config = dict(
    n_layer=8,
    d_model=128,
    n_head=4,
    n_kv_head=2,
    head_dim=32,
    d_mlp=320,
    vocab_size=4096,
    activation='swiglu',
    norm='rmsnorm',
    norm_place='pre',
    norm_eps=1e-05,
    positions='rope',
    rope_base=10000.0,
    rope_fraction=1.0,
    qk_norm=False,
    attn_scale=0.177,
    bias='qkv',
    tie_embeddings=True,
    parallel_block=False,
    init='normal',
    init_std_qkv=0.0279,
    init_std_o=0.0279,
    init_std_up=0.0279,
    init_std_down=0.0,
    optimizer='soap_variant',
    lr=0.00765,
    lr_mult_qkv=0.7,
    lr_mult_up=0.835,
    beta1=0.95,
    beta2=0.99,
    lr_head=0.0106,
    grad_clip=0.5,
    warmup_steps=200,
    schedule='wsd',
    decay_fraction=0.756,
    decay_shape='linear',
    final_lr_fraction=0.1,
    batch_tokens=32768,
    seq_len=384,
    doc_mask=True,
    train_tokens=126600000,
    steps=3864,
    dataset='wikipedia_en',
)
Each number is 50 + 12 x the weight over its row's rms, rounded and kept within 0 to 99. Layers, rows and columns count from 0. The size before them is the row's rms in percent of the matrix's.

# layer 2 MLP gate, 320x128, rms 0.148, rows 91-107, columns 64-127
098:70 48 57 36 33 31 51 61 29 58 41 43 25 62 58 49 48 49 70 50 48 37 35 45 49 45 52 60 49 34 49 48 64 39 52 47 64 60 29 56 58 56 44 60 62 55 43 46 51 52 37 32 38 33 45 36 84 43 47 50 65 45 33 61
075:40 53 49 72 56 62 46 46 46 45 58 45 43 53 53 53 55 58 38 37 65 54 49 47 38 48 67 63 66 55 64 32 63 31 54 42 42 51 25 51 46 70 47 55 60 69 49 42 51 43 50 43 51 49 36 52 54 34 45 67 27 55 54 50
086:62 36 46 35 56 45 53 75 44 53 45 58 33 37 44 49 15 50 55 29 67 57 53 63 47 45 69 52 44 50 66 63 41 67 34 41 60 63 64 32 48 45 72 23 68 54 49 68 64 56 63 59 66 44 61 33 36 68 63 71 70 64 51 41
097:33 57 60 69 32 37 66 50 42 54 50 71 43 38 62 72 47 27 39 46 62 31 53 78 54 43 29 50 56 45 51 59 28 40 29 47 27 36 44 42 33 60 32 36 57 57 54 65 48 54 48 35 53 67 44 73 48 65 53 50 56 37 53 38
101:63 40 61 66 52 33 68 72 40 36 52 61 62 66 76 55 56 61 53 59 50 56 56 33 31 53 30 61 54 59 63 33 50 59 55 41 56 66 59 30 38 54 51 35 36 35 59 44 44 48 51 65 36 33 57 60 58 61 43 57 60 65 63 31
091:57 44 63 60 63 53 48 59 55 48 54 42 50 40 63 52 48 54 53 50 55 54 35 68 46 68 63 68 53 51 33 44 28 48 59 41 40 32 29 56 49 46 63 52 23 33 50 56 47 45 77 60 39 46 75 59 45 63 51 46 43 32 45 47
093:40 51 42 31 61 75 33 54 48 26 56 52 35 56 68 46 55 34 37 64 75 57 31 68 45 38 71 45 37 45 34 36 52 58 24 43 50 31 41 66 60 54 49 46 72 41 50 57 36 41 52 51 46 47 38 51 38 41 37 32 44 64 45 59
104:56 61 34 56 43 57 47 40 44 66 53 41 94 62 55 61 62 40 59 58 44 51 35 33 44 57 57 44 61 63 73 38 45 35 31 43 47 49 39 57 39 44 50 39 53 37 37 50 41 32 39 61 56 38 46 52 42 51 30 52 44 34 63 37
105:58 56 63 58 44 54 48 57 46 59 73 53 36 45 25 42 50 72 48 42 42 47 69 52 44 48 53 39 44 56 39 50 63 33 48 45 59 68 47 53 52 42 31 60 41 75 53 26 49 35 46 63 60 55 59 48 32 46 21 55 77 58 60 54
092:55 43 61 35 59 36 53 53 50 53 58 35 48 58 51 50 42 40 71 51 55 27 40 61 50 39 70 62 56 39 66 48 53 71 46 28 52 37 49 51 24 49 55 41 40 52 38 36 46 52 45 47 67 51 43 58 61 51 46 63 39 66 59 46
108:74 67 44 46 48 54 51 42 53 50 52 34 42 52 53 44 49 74 57 45 54 57 53 50 46 27 64 40 65 52 57 37 45 21 35 38 56 42 50 38 44 48 59 71 28 56 68 58 45 64 22 60 59 29 44 51 45 28 26 50 69 43 60 64
085:34 44 51 57 46 45 59 53 62 61 63 42 63 53 50 37 61 44 55 55 56 65 38 46 65 51 49 31 44 50 70 71 33 46 42 42 57 35 59 71 60 43 40 28 51 63 53 48 48 47 39 57 44 69 31 65 39 33 52 63 39 50 33 63
101:57 33 36 75 67 42 33 34 44 69 52 56 43 45 45 77 59 40 40 58 38 70 32 43 45 31 46 51 61 53 44 45 68 47 56 38 45 66 58 65 17 35 62 61 42 60 55 50 57 62 47 53 51 54 51 51 34 35 45 46 44 38 55 67
095:59 48 63 61 52 51 51 70 46 52 43 59 46 83 40 54 67 76 44 63 58 62 54 50 55 67 46 61 48 43 32 60 53 54 27 50 46 48 47 43 32 29 55 57 40 29 39 61 53 32 42 65 66 51 52 69 51 47 37 63 49 34 52 49
104:70 49 63 31 48 52 47 41 40 26 67 54 38 45 60 54 57 26 46 58 46 47 26 66 41 52 42 57 74 30 44 68 38 67 44 61 53 49 56 51 60 41 56 52 51 52 52 59 49 46 57 37 40 25 64 50 68 56 44 31 59 46 43 77
108:57 51 65 73 48 30 35 68 62 28 62 45 55 63 61 78 39 63 25 64 53 54 74 26 29 72 47 64 42 51 38 55 43 21 47 53 53 73 70 54 48 23 59 62 52 61 67 65 42 59 54 53 61 55 37 50 30 48 52 47 46 45 39 43
103:53 50 58 57 50 56 42 78 68 51 44 48 41 41 59 31 53 49 39 57 65 50 27 75 60 50 52 47 45 34 65 49 46 60 31 43 42 59 48 50 52 84 41 38 44 64 36 65 49 56 54 48 46 58 54 48 55 58 53 72 49 53 32 59
# layer 2 MLP up, 320x128, rms 0.146, rows 91-107, columns 64-127
104:46 47 45 68 45 48 53 72 51 44 56 52 64 43 50 43 56 50 49 33 78 60 76 46 93 63 46 33 60 54 52 49 42 39 50 59 62 41 59 50 43 30 66 39 53 47 54 49 71 40 56 45 50 65 52 46 42 48 52 50 65 51 55 55
096:48 33 53 41 50 68 37 36 62 47 43 43 34 31 59 44 46 61 55 48 39 29 70 54 59 50 70 36 85 50 67 29 51 41 49 56 34 42 28 45 52 78 51 42 66 52 52 31 44 56 53 49 48 44 49 39 60 44 52 32 46 48 56 49
097:73 53 45 44 38 47 48 33 53 66 74 57 63 68 50 41 63 25 40 65 50 47 55 35 61 35 63 66 46 66 50 38 46 55 80 55 40 25 43 60 53 70 39 46 39 47 50 63 42 67 34 60 36 39 42 48 67 64 58 47 38 58 74 57
091:48 35 49 71 53 53 48 55 44 45 42 59 50 22 58 51 50 25 48 36 72 26 32 76 42 58 45 50 52 35 53 62 44 55 26 63 57 42 49 53 33 72 31 43 68 67 52 60 38 61 35 52 48 67 36 61 56 57 32 55 44 50 56 37
098:82 50 60 42 38 50 63 42 45 48 61 60 70 60 62 32 35 68 49 57 65 58 58 33 36 35 35 75 78 40 50 48 53 39 40 46 40 54 57 32 51 57 63 28 57 51 41 54 40 21 58 51 49 28 53 47 65 60 47 43 49 38 53 48
094:58 31 25 50 47 54 44 47 30 49 37 51 41 43 54 38 65 59 61 59 50 53 54 24 55 53 58 38 45 48 54 68 63 62 11 42 44 53 54 39 37 49 57 38 43 61 50 54 61 24 54 56 61 55 34 67 47 49 60 36 22 49 32 62
095:35 45 32 51 60 49 47 50 65 39 46 37 50 52 49 13 75 16 40 60 32 38 25 42 68 53 44 61 59 52 46 51 58 48 59 65 65 60 56 61 50 51 51 69 37 58 62 49 47 56 48 52 44 61 52 51 64 42 63 45 74 63 55 42
103:76 51 52 35 56 63 59 38 46 70 32 44 63 49 62 67 66 45 43 62 44 51 29 25 52 59 64 33 57 69 51 61 54 23 46 70 53 42 48 44 57 47 45 42 59 50 40 47 72 40 48 37 73 47 59 51 30 46 47 65 33 48 64 49
101:21 37 58 53 39 49 29 41 59 28 54 42 53 61 62 51 46 47 47 53 62 54 47 47 52 53 70 59 62 36 37 34 46 18 62 37 40 32 55 59 44 63 51 54 59 28 47 40 37 49 46 50 30 57 52 58 39 46 39 50 65 54 59 39
101:56 23 57 44 44 55 45 81 49 53 71 59 27 43 57 58 48 57 60 66 51 37 43 62 44 35 58 38 27 52 56 39 42 48 68 43 47 48 53 33 34 56 40 70 62 58 56 54 51 41 56 66 48 64 48 50 55 54 36 50 36 41 50 35
106:50 51 62 63 26 57 48 45 45 49 48 38 27 64 68 55 47 46 51 41 62 51 33 69 57 41 63 40 60 60 61 34 48 67 50 65 54 60 27 58 33 63 68 45 47 52 73 45 59 37 46 41 57 75 53 58 70 28 32 61 77 57 61 63
095:67 43 63 50 59 29 53 60 29 44 57 46 65 29 49 62 40 38 43 38 65 36 40 54 49 44 42 40 57 62 54 67 47 29 35 42 58 34 41 44 39 61 49 43 58 34 29 46 61 39 65 20 38 49 41 33 41 41 61 49 34 31 50 62
099:67 44 51 51 36 42 43 27 47 50 48 54 17 52 55 51 52 40 54 39 57 52 35 68 37 28 49 61 41 18 50 59 61 57 55 63 45 56 46 51 44 66 22 38 52 49 34 46 49 63 65 53 35 64 53 55 52 62 48 44 51 57 45 56
099:51 54 59 40 66 69 54 57 32 35 71 45 58 43 57 71 46 56 57 40 77 64 48 55 35 69 57 43 53 35 56 43 53 47 36 50 64 43 46 56 73 48 58 33 52 51 67 43 35 71 55 51 42 59 55 52 51 51 26 43 48 57 54 52
102:51 59 43 32 49 55 50 23 46 58 70 35 38 56 33 32 65 69 30 51 50 65 51 51 48 65 30 42 46 37 54 33 45 66 33 40 54 46 79 50 74 59 64 57 56 57 64 48 64 53 50 53 61 48 52 63 71 49 64 34 40 61 53 58
107:66 55 59 51 40 37 44 56 69 53 61 71 69 51 47 42 52 53 57 68 31 45 28 56 42 58 49 53 69 54 49 61 47 56 43 62 73 36 72 47 65 50 54 53 55 58 66 59 49 57 28 72 62 72 56 40 48 46 50 27 88 68 39 56
092:84 59 46 55 47 42 45 58 58 59 44 63 35 41 40 65 45 33 40 45 47 44 48 50 49 69 54 46 43 41 26 36 53 48 44 51 41 71 57 71 53 40 57 80 64 63 63 68 31 54 42 59 27 41 61 42 48 41 55 44 48 55 62 50
# layer 2 MLP down (transposed), 320x128, rms 0.169, rows 91-107, columns 64-127
099:63 49 29 38 34 42 53 52 58 32 71 51 43 53 36 49 37 57 47 38 61 41 70 48 38 43 55 57 39 36 52 46 47 50 53 58 55 66 40 61 39 50 51 77 46 39 59 51 36 48 74 55 77 64 54 37 46 52 45 49 48 57 44 52
099:48 49 23 48 55 76 30 37 62 46 32 64 42 53 46 33 53 52 57 54 31 42 71 47 56 46 66 36 69 46 44 45 27 46 43 49 49 44 44 54 46 55 49 36 59 31 54 26 29 44 57 45 44 43 68 48 69 36 56 48 68 57 58 48
094:51 58 58 38 47 55 52 67 62 41 46 58 58 55 54 55 45 83 72 47 53 35 12 60 47 45 63 37 61 53 41 54 41 50 42 56 47 41 37 33 59 42 55 47 68 43 37 41 57 53 35 46 44 53 77 54 33 73 63 31 50 23 45 48
100:55 43 49 70 48 25 58 47 46 90 52 48 58 37 47 62 64 42 43 42 28 57 74 66 55 34 49 37 38 48 52 48 41 42 56 70 65 40 54 40 41 60 35 65 53 62 57 36 59 43 46 60 58 52 39 38 30 43 72 63 52 51 59 76
103:50 40 49 29 35 56 58 63 42 60 34 53 54 56 61 50 42 55 61 41 25 58 63 28 62 58 41 43 51 31 50 33 52 54 44 35 62 30 51 67 65 75 32 36 52 28 73 63 59 50 47 54 49 59 46 55 70 46 68 50 58 44 40 40
101:51 57 40 65 50 52 68 68 53 43 45 43 37 49 53 63 58 37 70 41 62 52 64 49 45 75 56 50 63 37 43 58 44 46 64 27 49 58 57 64 32 71 56 48 38 35 42 55 34 26 62 67 52 59 56 54 55 49 44 47 43 50 51 63
106:47 66 29 25 54 43 44 56 66 45 50 47 57 50 59 36 34 77 41 54 69 55 43 59 32 51 20 38 49 63 46 44 51 49 40 56 40 53 50 38 45 43 45 75 49 47 49 44 74 37 42 72 63 45 65 35 66 41 35 39 64 51 44 33
098:49 49 72 33 38 65 38 33 50 60 58 57 66 43 63 49 68 58 54 54 33 42 41 78 63 70 41 65 54 65 48 47 41 39 41 48 60 52 58 64 63 52 50 32 63 49 57 34 32 60 48 49 52 53 56 27 55 43 42 61 43 49 72 47
103:65 40 61 40 36 35 54 52 48 56 55 56 39 32 53 58 41 43 57 43 59 42 44 45 39 41 50 54 50 50 62 59 38 76 25 40 38 32 35 37 52 31 37 38 51 48 61 51 41 51 43 37 40 42 36 70 58 61 42 30 39 37 61 56
096:61 35 77 35 42 79 79 61 58 55 61 58 30 47 58 76 42 44 67 55 40 48 24 53 46 37 46 43 47 39 68 46 37 63 58 25 51 52 49 58 49 45 58 54 48 61 47 80 45 45 42 66 51 56 50 47 61 46 47 51 38 67 52 40
108:54 48 32 48 46 52 53 42 50 51 49 47 49 40 70 30 47 53 36 63 72 60 46 51 76 58 54 60 32 41 52 56 49 62 52 60 45 58 52 43 48 62 57 41 63 46 49 29 72 73 24 34 60 58 69 50 48 31 39 46 40 43 64 41
098:57 49 53 56 64 46 56 53 49 61 76 42 58 50 52 58 35 41 18 42 43 27 42 40 38 64 38 47 39 30 66 63 51 53 37 28 57 55 47 47 60 73 52 59 39 54 33 46 38 66 58 54 67 59 31 49 48 58 49 41 31 57 43 66
099:56 60 67 40 54 46 58 47 62 55 44 59 39 67 73 54 54 37 47 42 54 63 52 55 41 41 80 26 48 53 40 25 76 58 59 42 63 67 38 66 64 57 39 43 40 50 44 53 40 33 66 38 17 41 44 57 64 30 37 37 48 62 65 47
099:56 49 65 51 43 58 56 44 37 50 78 35 76 50 57 44 56 45 55 59 48 65 29 81 59 66 59 51 40 50 52 60 49 54 25 37 52 44 45 57 47 45 61 53 31 46 53 39 63 41 69 48 55 43 27 33 24 53 45 40 56 34 63 40
101:46 45 37 49 43 63 53 41 43 39 48 58 43 44 55 43 44 41 31 71 39 63 47 56 50 60 52 56 56 50 35 74 61 41 40 54 43 42 36 57 26 62 65 59 36 66 56 51 66 49 63 69 65 63 46 43 59 55 41 55 62 52 45 54
107:41 43 65 58 87 52 36 45 43 69 51 50 55 51 45 47 50 49 37 29 56 47 38 54 60 53 42 44 54 54 48 35 41 53 45 52 46 33 55 61 38 47 41 46 55 63 57 65 32 63 49 63 41 68 21 47 50 37 57 28 53 50 54 26
098:51 42 55 37 27 63 71 44 31 38 47 53 60 54 39 75 46 51 69 35 54 48 65 53 41 67 48 42 56 61 59 50 61 45 44 52 53 52 52 51 50 29 37 42 48 33 65 63 34 51 57 57 61 40 46 61 37 66 34 58 48 43 70 43